Each number is 50 + 12 x the weight over its row's rms, rounded and kept within 0 to 99. Layers, rows and columns count from 0. The size before them is the row's rms in percent of the matrix's.

# v: layer 7 attention value, 192x192, rms 0.0599, rows 5-63, columns 144-191
# o: layer 7 attention output (transposed), 192x192, rms 0.0617, rows 5-63, columns 144-191
# q: layer 7 attention query, 192x192, rms 0.0682, rows 64-73, columns 144-191
# k: layer 7 attention key, 192x192, rms 0.0708, rows 64-73, columns 144-191
v5 097:50 74 55 42 53 71 59 39 59 48 56 30 40 62 59 43 70 56 62 52 49 36 45 39 57 50 49 61 49 59 46 40 41 39 55 38 62 42 54 33 60 62 82 37 59 49 63 62
o5 099:57 47 33 62 56 54 65 43 58 50 53 51 27 75 48 49 38 65 27 55 56 40 46 42 57 43 67 63 52 50 39 66 36 58 47 43 48 66 33 47 53 64 40 46 63 64 62 43
v6 105:39 70 38 52 60 44 34 50 70 61 64 54 35 48 40 45 50 71 51 46 53 50 38 48 46 37 52 37 66 43 61 40 70 65 45 46 47 31 43 51 62 59 68 72 35 53 48 56
o6 103:47 65 69 53 58 38 37 66 33 46 51 43 45 56 47 56 59 62 61 59 59 55 30 51 61 53 48 43 63 60 31 38 57 41 51 50 37 32 54 58 46 41 72 35 32 59 64 50
v7 114:48 46 28 58 34 26 68 38 38 40 36 55 56 47 63 51 52 51 53 55 39 50 56 53 46 46 53 37 61 59 18 66 55 23 47 27 49 49 76 66 60 48 43 47 65 47 09 58
o7 113:40 51 45 51 37 64 67 44 46 42 45 53 50 66 50 72 34 29 43 34 51 61 51 15 66 43 38 22 48 48 60 40 38 59 58 47 65 56 61 57 42 38 61 58 50 49 28 69
v8 114:17 66 43 49 57 45 44 46 43 39 57 36 37 49 30 64 27 48 54 59 40 58 45 36 64 46 44 46 60 41 49 49 77 64 49 57 57 48 40 15 70 65 68 42 16 44 56 55
o8 114:36 55 56 57 54 44 57 50 46 47 45 17 33 39 33 51 66 51 69 64 63 29 62 67 48 47 56 69 68 52 37 62 53 41 54 64 50 48 54 50 43 42 51 47 42 40 48 37
v9 104:30 56 49 46 51 51 42 46 30 64 49 47 57 44 50 46 38 57 47 50 65 55 61 52 52 51 50 58 30 71 41 48 47 43 43 39 51 38 54 65 49 58 50 54 50 49 37 49
o9 101:29 49 56 66 41 39 65 61 61 35 42 40 42 31 37 53 42 55 52 32 32 20 48 48 58 33 60 36 29 57 60 53 41 50 38 38 66 60 53 37 59 34 39 47 62 50 39 70
v10 118:59 48 62 47 38 37 38 56 59 35 36 50 39 44 63 21 60 61 46 34 66 58 45 60 38 48 56 36 62 67 45 45 58 55 33 58 36 43 70 70 46 54 50 64 49 41 44 81
o10 117:52 46 65 63 57 40 53 53 54 54 60 67 35 59 38 48 32 38 52 33 33 46 54 35 64 57 54 38 35 64 57 38 55 49 37 38 43 20 58 43 65 61 54 49 39 63 36 99
v11 111:54 77 34 58 38 62 43 58 56 42 54 68 43 69 60 41 59 67 43 48 50 50 57 54 50 74 48 69 73 44 37 35 72 28 53 58 67 53 41 56 61 59 43 34 73 57 60 70
o11 108:80 46 46 69 37 63 37 66 56 46 63 33 50 70 57 72 55 42 43 29 85 63 41 67 44 42 31 37 59 53 32 58 52 54 65 54 59 39 49 59 48 65 69 49 44 43 61 44
v12 114:44 50 57 69 40 54 60 51 32 36 44 44 51 70 36 70 53 53 67 20 67 59 42 48 38 42 37 48 34 63 47 63 40 47 60 66 68 57 63 43 51 27 64 58 35 59 50 58
o12 112:78 43 45 51 48 34 60 50 51 51 42 56 22 37 53 50 60 47 57 33 47 69 51 20 37 41 57 64 44 72 27 48 32 47 47 48 51 44 57 73 47 48 44 43 59 32 57 18
v13 116:42 41 51 45 41 33 63 38 71 57 55 41 60 60 47 47 55 72 50 50 51 43 70 40 37 52 50 34 48 71 38 42 64 39 51 52 49 50 35 54 50 37 48 53 54 54 59 55
o13 118:55 57 60 46 29 48 49 64 47 56 34 37 54 47 33 54 63 52 51 58 36 69 40 54 40 39 58 47 49 56 36 67 43 58 51 59 39 44 62 60 48 68 40 54 49 32 50 56
v14 108:40 55 60 62 39 45 56 43 35 47 68 32 65 70 40 33 40 40 51 64 36 50 60 34 59 67 62 51 53 52 41 35 48 37 44 44 40 58 60 39 55 38 48 60 34 69 53 42
o14 110:62 46 64 36 31 69 54 55 56 53 57 32 41 70 44 57 50 29 60 56 30 56 61 51 70 57 65 34 40 65 37 43 51 58 49 65 62 59 56 51 42 66 46 57 51 46 74 33
v15 103:41 33 47 27 43 55 43 50 28 35 38 48 39 53 30 69 52 51 38 78 75 45 51 32 42 59 49 75 48 67 34 64 41 44 39 72 52 40 35 64 46 57 41 54 34 44 55 46
o15 107:61 55 45 46 55 46 75 47 47 52 43 45 39 38 48 29 59 44 47 65 62 52 58 48 38 38 42 49 30 63 51 54 37 43 23 73 50 59 25 54 56 50 45 52 52 42 62 31
v16 097:52 56 38 39 56 73 42 37 21 56 49 57 36 48 49 49 52 58 27 41 61 67 63 51 46 65 52 58 33 55 57 24 59 58 38 64 61 45 47 67 37 58 51 39 58 44 49 55
o16 098:27 57 60 49 36 33 51 54 58 40 44 40 70 38 33 43 47 70 56 40 47 38 70 54 27 61 61 44 32 43 54 67 48 51 60 33 63 36 69 40 65 32 45 43 74 65 36 59
v17 095:55 61 64 46 38 56 63 48 37 62 37 37 54 54 67 41 61 50 58 40 38 41 25 64 61 34 44 62 58 34 66 45 29 45 54 37 45 43 70 28 28 53 67 46 40 40 47 21
o17 097:25 51 50 33 42 45 58 43 54 53 46 66 55 74 57 58 60 55 51 41 35 42 58 33 79 49 43 59 35 45 54 37 56 47 32 41 61 45 60 62 65 41 52 67 38 55 58 39
v18 105:52 63 42 73 22 60 51 59 34 54 46 42 51 41 36 35 65 81 44 52 52 41 48 61 52 36 40 31 43 46 67 24 46 33 44 39 20 46 40 65 32 44 63 64 53 69 82 50
o18 106:71 51 59 72 15 45 48 50 53 50 33 49 51 52 26 60 57 43 50 33 45 67 22 49 82 36 59 49 41 43 46 49 52 45 57 43 51 65 47 49 43 58 48 57 42 53 64 51
v19 095:53 56 50 49 25 54 55 43 32 36 46 62 53 48 60 45 53 71 52 56 31 49 48 55 46 48 65 61 45 29 36 51 57 48 56 50 31 50 46 33 53 58 53 33 34 53 47 56
o19 099:52 58 46 35 43 50 39 58 37 45 66 38 41 31 76 43 33 52 50 53 69 53 45 47 64 54 37 57 64 37 33 41 59 41 35 48 71 44 65 61 35 42 67 61 58 41 50 50
v20 119:44 67 37 75 38 50 45 33 33 59 35 42 48 61 41 64 51 49 53 44 29 38 44 38 51 62 46 20 50 47 53 45 49 48 47 54 60 52 41 55 73 49 71 59 54 45 46 55
o20 116:63 62 56 63 46 69 42 73 58 39 52 61 17 52 55 71 51 31 67 57 64 49 45 32 49 34 47 61 50 65 45 44 49 48 61 46 50 54 47 57 53 54 49 53 41 51 59 34
v21 109:51 55 51 50 31 54 63 34 69 65 32 42 57 42 56 51 66 58 45 57 52 52 72 48 76 49 52 37 39 45 38 55 55 47 65 42 32 56 52 56 57 51 30 41 49 51 71 39
o21 110:78 48 67 64 44 50 35 58 45 58 42 38 62 54 26 59 40 48 39 45 40 54 32 60 61 48 73 49 83 51 48 55 52 52 71 51 45 43 55 56 41 56 51 64 51 53 46 44
v22 108:49 44 44 43 39 57 59 64 59 57 49 48 35 86 42 52 35 51 61 26 64 52 39 71 51 26 38 43 64 38 67 33 55 28 41 46 31 56 61 60 49 66 48 48 35 28 57 44
o22 110:40 51 61 62 48 37 44 54 47 63 49 47 36 63 48 56 64 46 52 32 46 72 33 35 65 44 41 50 48 44 65 55 41 45 54 70 61 57 55 62 44 50 21 52 59 41 57 22
v23 099:68 58 50 29 68 58 57 35 52 52 43 36 58 48 63 47 46 56 44 45 54 42 37 60 59 39 38 51 50 53 55 35 48 46 32 39 60 51 44 68 48 60 48 52 59 36 50 38
o23 099:48 52 44 24 64 64 60 40 57 47 45 59 50 45 58 59 60 38 51 58 57 41 44 66 66 63 37 62 31 47 60 73 44 39 54 38 49 69 36 46 54 81 13 53 60 53 52 59
v24 116:52 49 48 55 52 41 46 43 41 61 59 36 48 50 45 39 59 66 47 41 31 39 68 61 58 31 48 47 67 26 64 70 27 61 32 43 58 43 57 54 51 49 81 62 41 48 72 65
o24 119:67 37 47 57 51 20 46 41 57 52 35 49 49 57 27 61 52 42 53 51 43 33 60 41 67 38 63 55 52 52 68 49 57 56 34 65 33 39 63 31 69 41 42 56 50 48 44 46
v25 111:50 25 45 40 57 42 56 44 58 57 69 62 69 44 34 49 45 46 60 36 26 49 68 62 55 47 57 53 33 46 50 51 58 61 52 46 16 48 57 62 50 44 47 69 65 43 58 47
o25 113:67 48 52 21 42 45 37 58 54 54 50 65 46 38 70 53 74 51 64 19 48 63 48 67 58 51 58 63 56 52 73 35 45 64 72 64 42 57 64 52 55 52 51 47 46 47 40 56
v26 108:54 49 41 54 47 28 50 60 45 46 45 58 32 38 29 67 48 55 58 51 36 30 40 37 56 51 50 51 68 23 57 60 48 63 42 54 56 41 64 35 50 50 71 44 38 62 75 47
o26 108:75 58 44 68 55 27 37 42 37 63 47 51 45 41 40 50 65 42 64 55 72 39 53 56 46 51 44 62 72 68 38 45 60 42 40 58 56 28 35 62 46 37 50 45 47 38 63 11
v27 113:43 51 36 40 28 25 39 54 68 20 42 58 36 53 53 62 43 59 62 59 44 59 49 42 56 48 41 58 46 52 43 53 33 65 40 60 49 44 37 65 63 49 44 42 67 63 58 70
o27 111:60 52 30 40 60 47 48 45 44 51 53 46 50 41 65 58 16 59 58 60 69 35 66 64 47 61 26 49 54 53 43 41 50 62 47 59 46 30 49 36 54 60 61 42 43 43 38 75
v28 104:54 41 31 45 44 61 58 39 74 52 41 64 65 36 59 54 59 79 31 53 56 36 38 56 46 39 66 43 53 31 41 56 50 72 54 50 52 46 68 35 49 55 45 59 46 58 48 36
o28 103:52 67 53 39 40 33 40 80 54 54 60 45 42 33 51 56 50 31 57 63 65 75 23 34 44 46 58 74 47 49 61 30 48 44 49 40 28 57 59 64 35 56 80 64 68 64 17 46
v29 102:50 58 65 35 46 54 70 61 78 62 59 67 44 55 46 38 51 44 59 38 61 44 41 50 37 52 86 60 69 55 54 63 27 49 27 23 66 67 62 53 74 60 48 28 65 63 38 58
o29 103:35 59 25 53 54 33 20 53 55 52 71 47 43 56 38 54 41 19 50 50 30 61 44 44 45 35 50 50 74 51 28 41 52 59 22 59 41 47 58 55 47 54 49 45 62 52 44 44
v30 108:56 45 61 57 32 55 37 40 52 54 73 47 43 53 66 44 58 24 38 46 45 32 65 75 62 52 64 45 50 52 68 34 27 45 41 23 37 58 58 56 64 49 66 54 69 43 61 62
o30 109:75 45 46 56 34 58 34 56 53 40 62 67 41 72 54 45 57 40 39 35 61 64 40 62 76 37 50 51 67 54 57 43 37 43 62 63 34 82 51 61 46 50 53 43 54 42 59 44
v31 121:35 74 72 34 39 53 54 60 56 47 45 32 38 65 46 57 44 59 30 47 75 48 37 51 31 47 50 59 55 52 60 65 27 41 52 34 39 52 62 52 40 52 51 35 51 56 28 39
o31 117:23 32 37 79 37 21 67 46 40 39 39 59 58 45 47 53 56 47 22 32 52 51 37 48 42 48 65 24 49 56 36 58 47 48 48 59 55 51 38 54 53 53 58 45 70 48 51 48
v32 112:20 46 36 53 49 56 42 58 59 58 60 34 58 38 67 67 32 43 38 45 43 47 50 46 45 46 21 35 59 64 65 72 41 47 48 77 50 56 28 58 37 39 49 33 23 60 30 43
o32 112:41 58 42 49 45 41 56 57 43 58 36 50 42 57 20 58 56 51 49 85 36 63 54 49 48 49 42 46 47 58 29 73 73 47 52 43 50 54 37 40 48 57 47 45 19 42 72 31
v33 102:56 32 69 39 59 53 42 57 53 52 59 45 27 41 33 37 50 57 54 69 40 59 69 42 61 36 69 46 31 47 50 65 53 44 42 56 55 41 54 20 59 35 50 32 52 59 87 54
o33 104:61 38 54 33 37 53 44 24 52 36 47 52 66 36 49 29 28 74 79 54 56 47 62 64 42 53 72 49 50 44 38 50 56 45 50 59 53 39 67 37 46 27 59 54 49 32 57 45
v34 106:50 59 21 47 31 52 52 49 45 59 52 65 58 32 62 45 42 52 30 49 47 45 40 58 60 39 42 58 33 49 51 72 45 41 38 43 61 53 61 60 42 60 46 52 51 63 23 51
o34 110:41 53 37 45 44 40 48 30 57 40 36 63 53 40 52 67 43 43 52 44 40 51 40 24 51 44 27 57 47 56 84 50 64 52 44 30 48 59 64 53 62 66 68 59 49 66 20 35
v35 110:41 36 41 47 46 43 70 61 29 43 50 41 33 66 42 72 44 52 63 39 58 64 34 53 59 54 47 57 31 38 44 60 50 55 66 34 51 45 41 56 30 46 59 55 29 53 58 59
o35 115:41 54 58 48 42 32 51 19 38 51 39 61 39 50 53 33 58 64 43 45 48 53 68 41 54 75 38 68 55 59 36 45 42 55 47 55 72 54 35 53 42 59 41 34 64 47 58 53
v36 114:51 87 57 58 52 51 50 60 75 48 53 66 33 50 44 45 34 61 53 39 43 47 50 48 62 52 55 46 50 60 48 49 68 58 46 54 37 47 52 70 34 61 42 47 41 66 23 82
o36 113:50 55 56 82 53 31 38 51 69 46 67 36 38 33 35 50 38 35 58 45 39 39 54 58 51 38 44 53 57 58 19 68 61 58 61 47 66 17 57 33 48 53 38 53 59 59 39 53
v37 111:51 64 42 43 53 62 49 38 52 51 67 64 51 32 43 35 46 54 38 51 42 44 59 43 86 84 48 53 39 64 47 56 57 44 60 46 59 25 46 54 29 42 63 53 40 53 39 64
o37 115:45 64 47 45 29 33 54 54 49 34 57 69 48 49 44 50 30 73 60 53 49 49 62 43 38 40 35 59 45 56 34 80 52 66 54 59 49 51 49 55 32 58 61 46 56 71 51 47
v38 089:79 45 57 55 55 81 56 54 58 43 67 53 47 65 53 57 60 62 50 42 36 44 50 46 35 63 60 51 48 55 57 49 66 52 52 46 59 49 48 65 39 53 71 55 71 60 49 55
o38 090:64 52 62 51 54 63 30 61 60 57 56 55 44 68 61 40 52 70 29 70 43 57 46 45 26 56 48 60 51 30 42 58 43 50 34 53 55 35 40 57 44 57 41 52 46 48 59 58
v39 112:31 44 19 58 47 56 47 62 31 54 51 34 35 33 49 23 67 34 51 63 47 52 57 57 39 45 84 63 63 41 50 51 45 56 51 52 50 57 32 49 48 58 50 59 60 49 40 47
o39 111:35 44 63 50 54 67 44 53 55 55 37 54 37 62 40 31 55 28 49 77 48 40 52 49 46 70 40 45 54 49 67 32 52 50 42 50 61 70 34 45 60 50 70 53 56 48 45 68
v40 100:39 54 55 57 49 37 42 37 49 53 70 50 61 55 49 49 34 46 45 59 46 40 49 40 61 64 42 41 37 35 53 48 34 51 39 53 44 73 33 36 64 56 49 60 37 55 61 32
o40 096:48 52 40 57 35 67 38 26 38 43 30 41 77 57 36 58 45 44 39 42 64 47 50 64 65 51 80 39 48 56 37 41 60 45 49 47 48 36 47 44 41 71 31 48 54 39 51 48
v41 109:57 46 52 45 53 60 51 74 75 54 60 48 46 46 70 50 50 43 50 37 70 57 54 48 61 42 74 53 62 45 44 54 24 57 53 30 27 43 45 44 33 61 63 65 40 69 47 60
o41 111:54 51 51 72 55 35 39 65 55 52 37 45 64 52 36 38 62 56 41 54 39 40 54 33 61 56 46 65 39 45 46 58 48 49 31 46 35 24 54 26 48 58 55 61 56 66 28 40
v42 114:61 58 38 38 29 45 41 53 52 44 34 49 80 44 53 41 59 56 38 60 58 51 45 35 41 30 57 66 63 51 49 57 51 32 60 44 42 50 63 54 44 34 36 65 41 60 45 63
o42 116:43 49 38 46 46 53 45 54 21 54 45 56 74 65 63 46 51 70 41 56 55 33 53 67 52 44 24 24 51 43 68 59 60 57 58 44 59 57 48 62 42 57 57 53 33 61 50 37
v43 104:62 64 57 63 35 61 55 51 44 49 56 52 64 56 55 50 47 63 55 44 31 42 25 53 50 35 43 42 66 37 53 28 58 49 43 33 48 68 59 59 48 62 49 59 51 64 46 54
o43 106:50 62 40 47 18 50 47 50 36 51 77 36 66 53 43 89 56 33 45 39 37 62 51 54 81 51 36 47 25 48 32 57 63 50 56 44 78 51 58 72 46 62 36 49 56 57 60 24
v44 108:37 62 63 52 48 49 50 51 39 58 52 87 77 55 39 44 44 46 74 66 50 65 53 63 72 71 62 44 41 64 54 32 58 23 43 44 40 61 69 57 53 50 42 35 58 22 47 57
o44 111:39 50 24 46 56 55 52 53 34 45 50 42 57 36 74 44 46 64 66 52 44 77 53 55 49 39 50 36 68 43 55 62 44 47 56 68 60 58 55 85 33 51 42 47 66 38 40 50
v45 109:55 43 26 54 26 51 69 49 54 35 59 60 48 35 56 41 77 64 57 56 51 50 57 58 32 50 56 54 71 36 47 65 57 50 61 52 68 73 37 38 58 72 50 43 42 44 43 49
o45 112:48 55 42 41 42 52 34 31 49 41 54 50 59 80 58 48 40 55 48 50 72 57 48 43 44 44 26 44 67 46 46 37 59 47 38 34 51 61 38 75 46 54 54 57 55 55 29 43
v46 108:51 58 57 51 49 41 47 69 36 66 47 48 45 71 43 51 35 22 50 54 42 67 52 36 63 52 57 49 36 64 45 43 43 47 52 56 37 36 38 25 58 49 41 64 67 39 62 42
o46 108:43 52 52 41 58 44 48 60 56 34 39 55 27 48 67 42 58 70 54 48 31 44 55 49 36 66 42 64 46 58 71 37 55 60 55 60 47 52 39 39 68 61 52 49 60 38 52 31
v47 085:58 52 41 62 58 56 60 59 59 55 31 50 47 40 56 42 49 67 60 62 23 29 38 51 50 51 58 59 50 46 43 36 52 66 70 42 48 38 42 23 53 56 53 36 51 50 44 52
o47 084:41 66 53 27 65 53 47 76 58 46 79 48 20 40 58 43 40 65 73 81 54 37 55 37 52 53 37 81 47 30 49 35 31 56 48 55 61 76 59 39 43 53 62 56 59 53 42 62
v48 112:31 66 57 55 45 46 44 46 24 25 44 71 64 51 42 45 38 45 51 66 71 55 41 64 37 68 48 58 51 48 19 60 30 66 47 48 63 62 48 65 40 59 53 39 73 44 44 50
o48 112:46 45 33 59 33 47 65 50 73 50 45 50 42 49 51 47 64 24 39 49 50 68 59 74 57 56 50 61 42 73 53 52 35 64 64 61 50 55 30 52 57 70 46 57 64 40 31 45
v49 106:26 49 50 53 61 74 33 32 62 52 65 46 43 65 53 35 54 48 45 51 48 56 32 51 33 69 39 34 47 46 70 61 28 48 59 54 48 51 44 63 69 43 62 41 43 60 61 41
o49 106:48 79 53 54 41 36 35 64 50 78 85 65 37 57 25 57 55 47 43 69 36 54 53 53 48 55 60 67 50 55 38 59 39 35 40 54 42 81 35 30 57 69 50 35 30 40 77 55
v50 115:63 36 54 78 63 71 53 77 57 88 76 55 49 53 36 43 33 23 51 30 52 48 45 63 56 52 69 54 53 41 53 49 58 56 42 45 59 49 27 34 70 41 51 57 45 63 43 29
o50 115:63 64 48 56 62 58 32 57 56 57 49 46 52 54 28 31 56 34 70 52 22 73 40 43 48 41 54 62 48 45 54 50 59 49 35 55 25 35 60 45 61 53 79 74 45 29 33 26
v51 110:43 74 65 43 56 35 38 34 48 45 55 45 24 38 26 57 34 48 67 79 32 58 70 36 56 59 33 48 39 49 48 51 28 42 45 51 35 56 53 62 52 70 56 71 64 46 54 58
o51 111:67 39 53 52 50 50 59 37 48 50 47 24 64 38 48 67 49 53 36 74 48 32 71 48 47 54 68 38 62 57 41 38 31 59 64 61 49 53 45 26 55 43 31 24 57 37 50 51
v52 113:49 50 62 50 54 55 43 73 59 63 57 39 60 43 40 45 46 45 28 55 64 50 56 61 53 53 63 67 57 61 66 54 65 61 25 52 54 52 43 46 59 46 39 33 57 40 42 46
o52 111:35 37 63 62 51 45 32 65 70 44 65 44 57 40 29 35 57 40 54 63 52 40 44 84 46 39 49 55 62 49 59 45 49 56 37 57 55 31 49 42 54 41 66 64 57 33 40 40
v53 109:63 60 45 38 46 66 39 58 33 62 58 49 43 44 51 56 64 61 47 38 48 45 64 42 59 51 51 77 43 40 42 40 76 44 66 44 53 53 54 64 41 51 52 56 31 69 48 64
o53 105:57 40 51 67 36 54 70 66 51 37 56 41 31 47 48 49 58 36 59 47 59 49 66 59 58 57 43 53 53 52 27 80 38 62 64 57 82 56 60 53 61 50 52 71 53 49 67 42
v54 101:46 31 70 44 34 64 44 58 45 53 48 35 40 62 43 38 47 54 40 46 51 46 46 43 59 58 40 46 40 31 63 31 41 63 39 41 29 45 43 36 46 61 68 54 55 53 44 41
o54 102:60 49 71 45 42 58 44 66 48 52 45 34 51 41 47 46 51 45 39 49 40 44 46 72 58 62 63 46 44 42 37 50 60 34 34 69 78 14 60 46 49 43 40 41 57 31 58 46
v55 118:44 48 41 55 51 58 31 28 45 43 33 40 41 51 60 60 46 43 60 51 44 36 28 65 63 76 52 53 51 44 62 54 73 58 62 60 64 35 44 53 53 70 47 58 60 24 52 30
o55 116:35 57 64 66 50 47 33 39 37 49 43 37 40 73 52 50 48 43 49 55 73 55 22 41 38 57 47 43 56 55 56 36 76 47 74 50 53 49 37 67 66 53 62 40 63 55 56 34
v56 098:47 38 39 53 46 58 48 40 35 31 70 66 55 49 56 76 60 33 54 50 55 62 65 46 42 55 66 67 58 47 30 53 64 66 47 46 46 45 72 54 57 53 41 41 54 24 43 61
o56 099:71 45 52 66 29 39 53 37 37 49 55 59 54 71 60 52 61 23 34 30 70 64 52 54 45 58 44 36 49 44 48 55 66 37 54 61 71 42 68 62 41 51 43 53 80 46 43 47
v57 110:48 56 44 61 52 48 58 50 42 37 40 47 38 43 51 64 42 67 63 48 44 49 33 63 27 67 55 48 27 61 48 51 56 68 57 63 64 52 41 62 66 34 60 34 47 68 33 60
o57 107:50 62 45 29 67 44 47 56 75 36 58 60 25 56 49 35 35 47 73 75 38 75 53 40 44 51 42 61 42 49 40 61 34 61 43 48 43 28 47 54 51 51 65 54 62 44 28 61
v58 104:39 68 74 51 39 45 74 45 53 47 45 34 28 53 56 35 39 57 45 33 56 62 46 55 59 53 56 29 44 63 65 51 35 24 42 43 45 55 44 43 60 60 63 31 37 65 43 56
o58 106:34 61 32 72 52 32 45 39 31 47 54 48 43 38 30 53 48 68 32 31 33 59 41 37 52 39 63 43 69 50 34 61 52 47 42 38 38 45 53 51 66 55 55 45 50 42 39 38
v59 121:62 44 42 63 53 49 23 53 94 55 63 70 45 57 47 39 70 50 45 46 61 28 23 47 40 55 70 65 57 58 64 48 62 60 55 55 62 58 57 56 59 54 60 46 59 58 47 42
o59 118:46 58 49 62 58 51 24 51 57 54 49 49 56 59 53 53 43 51 40 63 75 50 46 31 32 42 46 49 46 47 46 46 69 52 50 38 44 28 52 59 57 50 51 50 48 81 65 43
v60 100:48 47 34 40 50 56 40 52 52 27 37 35 61 47 55 39 53 48 49 32 47 46 33 49 48 61 64 52 54 45 52 46 54 62 62 71 53 45 42 43 45 47 62 72 43 48 43 65
o60 099:46 63 65 37 49 64 42 75 45 47 61 49 25 60 64 45 40 50 40 70 63 47 39 53 58 73 58 66 57 73 55 29 45 56 54 36 65 35 36 55 46 56 48 38 52 54 65 67
v61 113:56 61 59 35 52 40 38 55 34 61 47 28 52 56 51 64 36 43 32 33 52 59 37 37 58 59 60 50 43 66 56 44 51 62 36 59 47 52 27 55 42 38 70 64 36 45 49 56
o61 110:33 56 41 31 55 63 52 37 44 48 35 40 38 53 48 52 42 42 69 66 41 50 76 54 76 72 53 47 47 67 32 38 41 73 31 43 51 13 47 45 55 51 53 41 46 57 50 47
v62 110:36 39 44 50 53 51 43 72 35 42 50 44 25 35 45 58 42 58 64 52 46 58 54 59 40 24 54 61 55 81 61 39 67 51 37 53 50 43 39 59 47 52 55 32 24 64 34 30
o62 109:39 45 52 44 50 43 59 46 41 42 40 55 20 55 37 19 38 63 54 62 25 49 63 30 37 51 56 43 30 47 51 41 55 37 46 53 82 35 60 66 56 33 49 67 60 41 42 73
v63 101:57 49 48 68 35 37 49 53 29 68 34 39 51 52 57 56 30 55 54 36 45 52 47 63 43 33 38 46 51 63 54 50 48 47 48 37 58 63 50 46 57 57 65 36 31 43 69 59
o63 104:50 58 42 46 62 66 65 33 64 52 38 55 44 60 54 55 51 69 67 53 45 42 68 34 45 40 44 47 62 54 40 35 51 55 44 47 43 63 76 53 57 45 38 51 38 29 40 25
q64 091:65 56 47 35 53 44 40 51 68 51 60 49 54 57 53 50 49 42 63 56 21 61 57 44 37 19 50 46 44 64 52 30 41 52 55 47 50 57 51 60 53 43 54 44 40 57 34 38
k64 091:39 34 67 50 50 46 49 65 43 52 35 54 48 39 45 60 39 50 46 62 55 56 56 36 49 55 68 53 47 71 46 61 38 41 44 43 62 56 59 55 65 59 48 49 41 62 49 46
q65 095:38 36 56 58 58 67 59 41 46 51 35 40 51 49 45 56 34 60 49 62 41 59 53 45 61 69 66 45 57 38 49 54 45 25 33 45 46 53 49 20 40 59 50 52 94 34 54 56
k65 082:60 30 46 60 43 63 55 19 55 58 64 40 30 55 46 61 47 71 48 54 68 63 69 48 60 40 59 57 47 44 69 56 37 73 36 33 49 76 47 51 65 53 52 39 48 42 65 63
q66 098:70 53 48 45 62 58 46 58 64 55 65 21 61 62 46 58 46 56 66 62 44 59 62 46 36 34 68 27 47 60 39 15 44 56 38 46 41 67 56 46 66 50 54 50 49 43 36 40
k66 090:26 35 62 36 42 46 59 72 42 74 40 44 59 51 33 59 62 66 54 52 50 55 42 44 56 74 54 62 64 62 53 60 68 48 73 55 51 61 48 45 58 43 50 49 47 55 51 21
q67 099:48 42 51 60 49 52 60 42 47 60 36 43 45 47 55 60 38 70 28 39 56 60 57 49 55 70 49 51 62 47 36 64 65 33 54 65 39 49 46 37 46 58 33 56 73 34 67 47
k67 095:67 53 31 64 53 67 56 36 51 42 74 38 53 60 49 64 41 52 42 43 39 58 49 62 53 63 48 37 33 44 71 46 62 41 76 73 45 78 34 24 47 48 26 55 45 60 60 78
q68 095:36 18 43 32 47 48 69 40 53 57 21 43 47 38 56 50 41 49 65 50 47 51 27 73 51 72 52 65 49 51 56 52 62 52 62 63 41 58 49 35 45 68 37 72 63 43 63 58
k68 088:50 64 55 57 43 54 63 26 47 47 50 47 59 48 66 62 56 57 42 44 68 59 56 31 52 34 62 29 63 53 34 34 49 35 28 48 56 48 60 50 48 41 62 37 49 39 58 53
q69 102:45 48 50 53 54 32 52 55 41 48 65 74 59 39 47 46 76 24 51 60 28 32 44 54 49 48 30 66 43 35 48 58 69 60 70 50 70 46 34 68 47 52 45 53 32 57 63 51
k69 107:35 41 69 54 36 38 38 52 45 52 51 40 48 41 57 39 49 60 64 44 57 49 69 42 57 43 63 57 44 56 36 46 43 36 39 45 54 41 71 75 54 44 76 43 43 46 43 42
q70 102:67 64 41 56 42 42 58 60 34 47 67 74 45 53 59 38 56 42 48 48 67 40 37 54 65 41 39 74 42 46 45 58 55 47 57 30 56 32 45 70 53 59 70 36 39 52 51 63
k70 107:26 59 69 62 41 29 48 71 46 45 36 63 47 35 52 28 56 35 62 43 46 44 40 51 57 57 47 67 55 55 55 63 45 49 57 46 56 42 54 51 53 52 48 61 40 42 39 38
q71 114:62 53 48 43 61 52 52 41 51 47 41 50 58 64 39 52 65 40 53 65 49 49 61 36 35 26 57 41 45 48 64 40 42 55 50 38 70 60 50 60 53 41 65 54 27 69 26 57
k71 089:51 53 39 47 57 58 51 58 32 56 47 38 48 53 53 52 51 72 55 47 50 46 81 61 59 39 70 45 38 39 41 53 56 63 42 28 38 51 50 58 36 47 57 54 67 53 44 41
q72 113:25 29 61 39 68 50 55 65 54 61 36 36 57 45 46 69 40 61 54 39 45 43 63 58 64 67 60 35 60 40 40 48 51 49 35 59 40 59 58 53 57 64 41 51 69 42 51 32
k72 078:62 51 39 46 62 80 51 34 56 56 41 37 53 67 51 70 54 60 45 49 43 67 53 43 36 59 48 23 65 41 52 50 53 46 53 57 62 58 54 36 60 38 44 59 60 53 58 56
q73 082:58 60 42 49 52 42 61 62 47 58 56 53 67 57 72 48 47 46 53 36 40 46 41 49 42 70 66 35 15 31 59 51 52 43 76 53 46 60 49 16 49 50 46 62 55 38 55 41
k73 121:34 47 73 51 38 24 38 51 41 61 38 54 47 38 74 45 62 37 54 45 59 49 34 37 56 56 49 62 65 58 54 59 40 48 36 49 46 37 68 70 62 59 51 35 36 51 45 40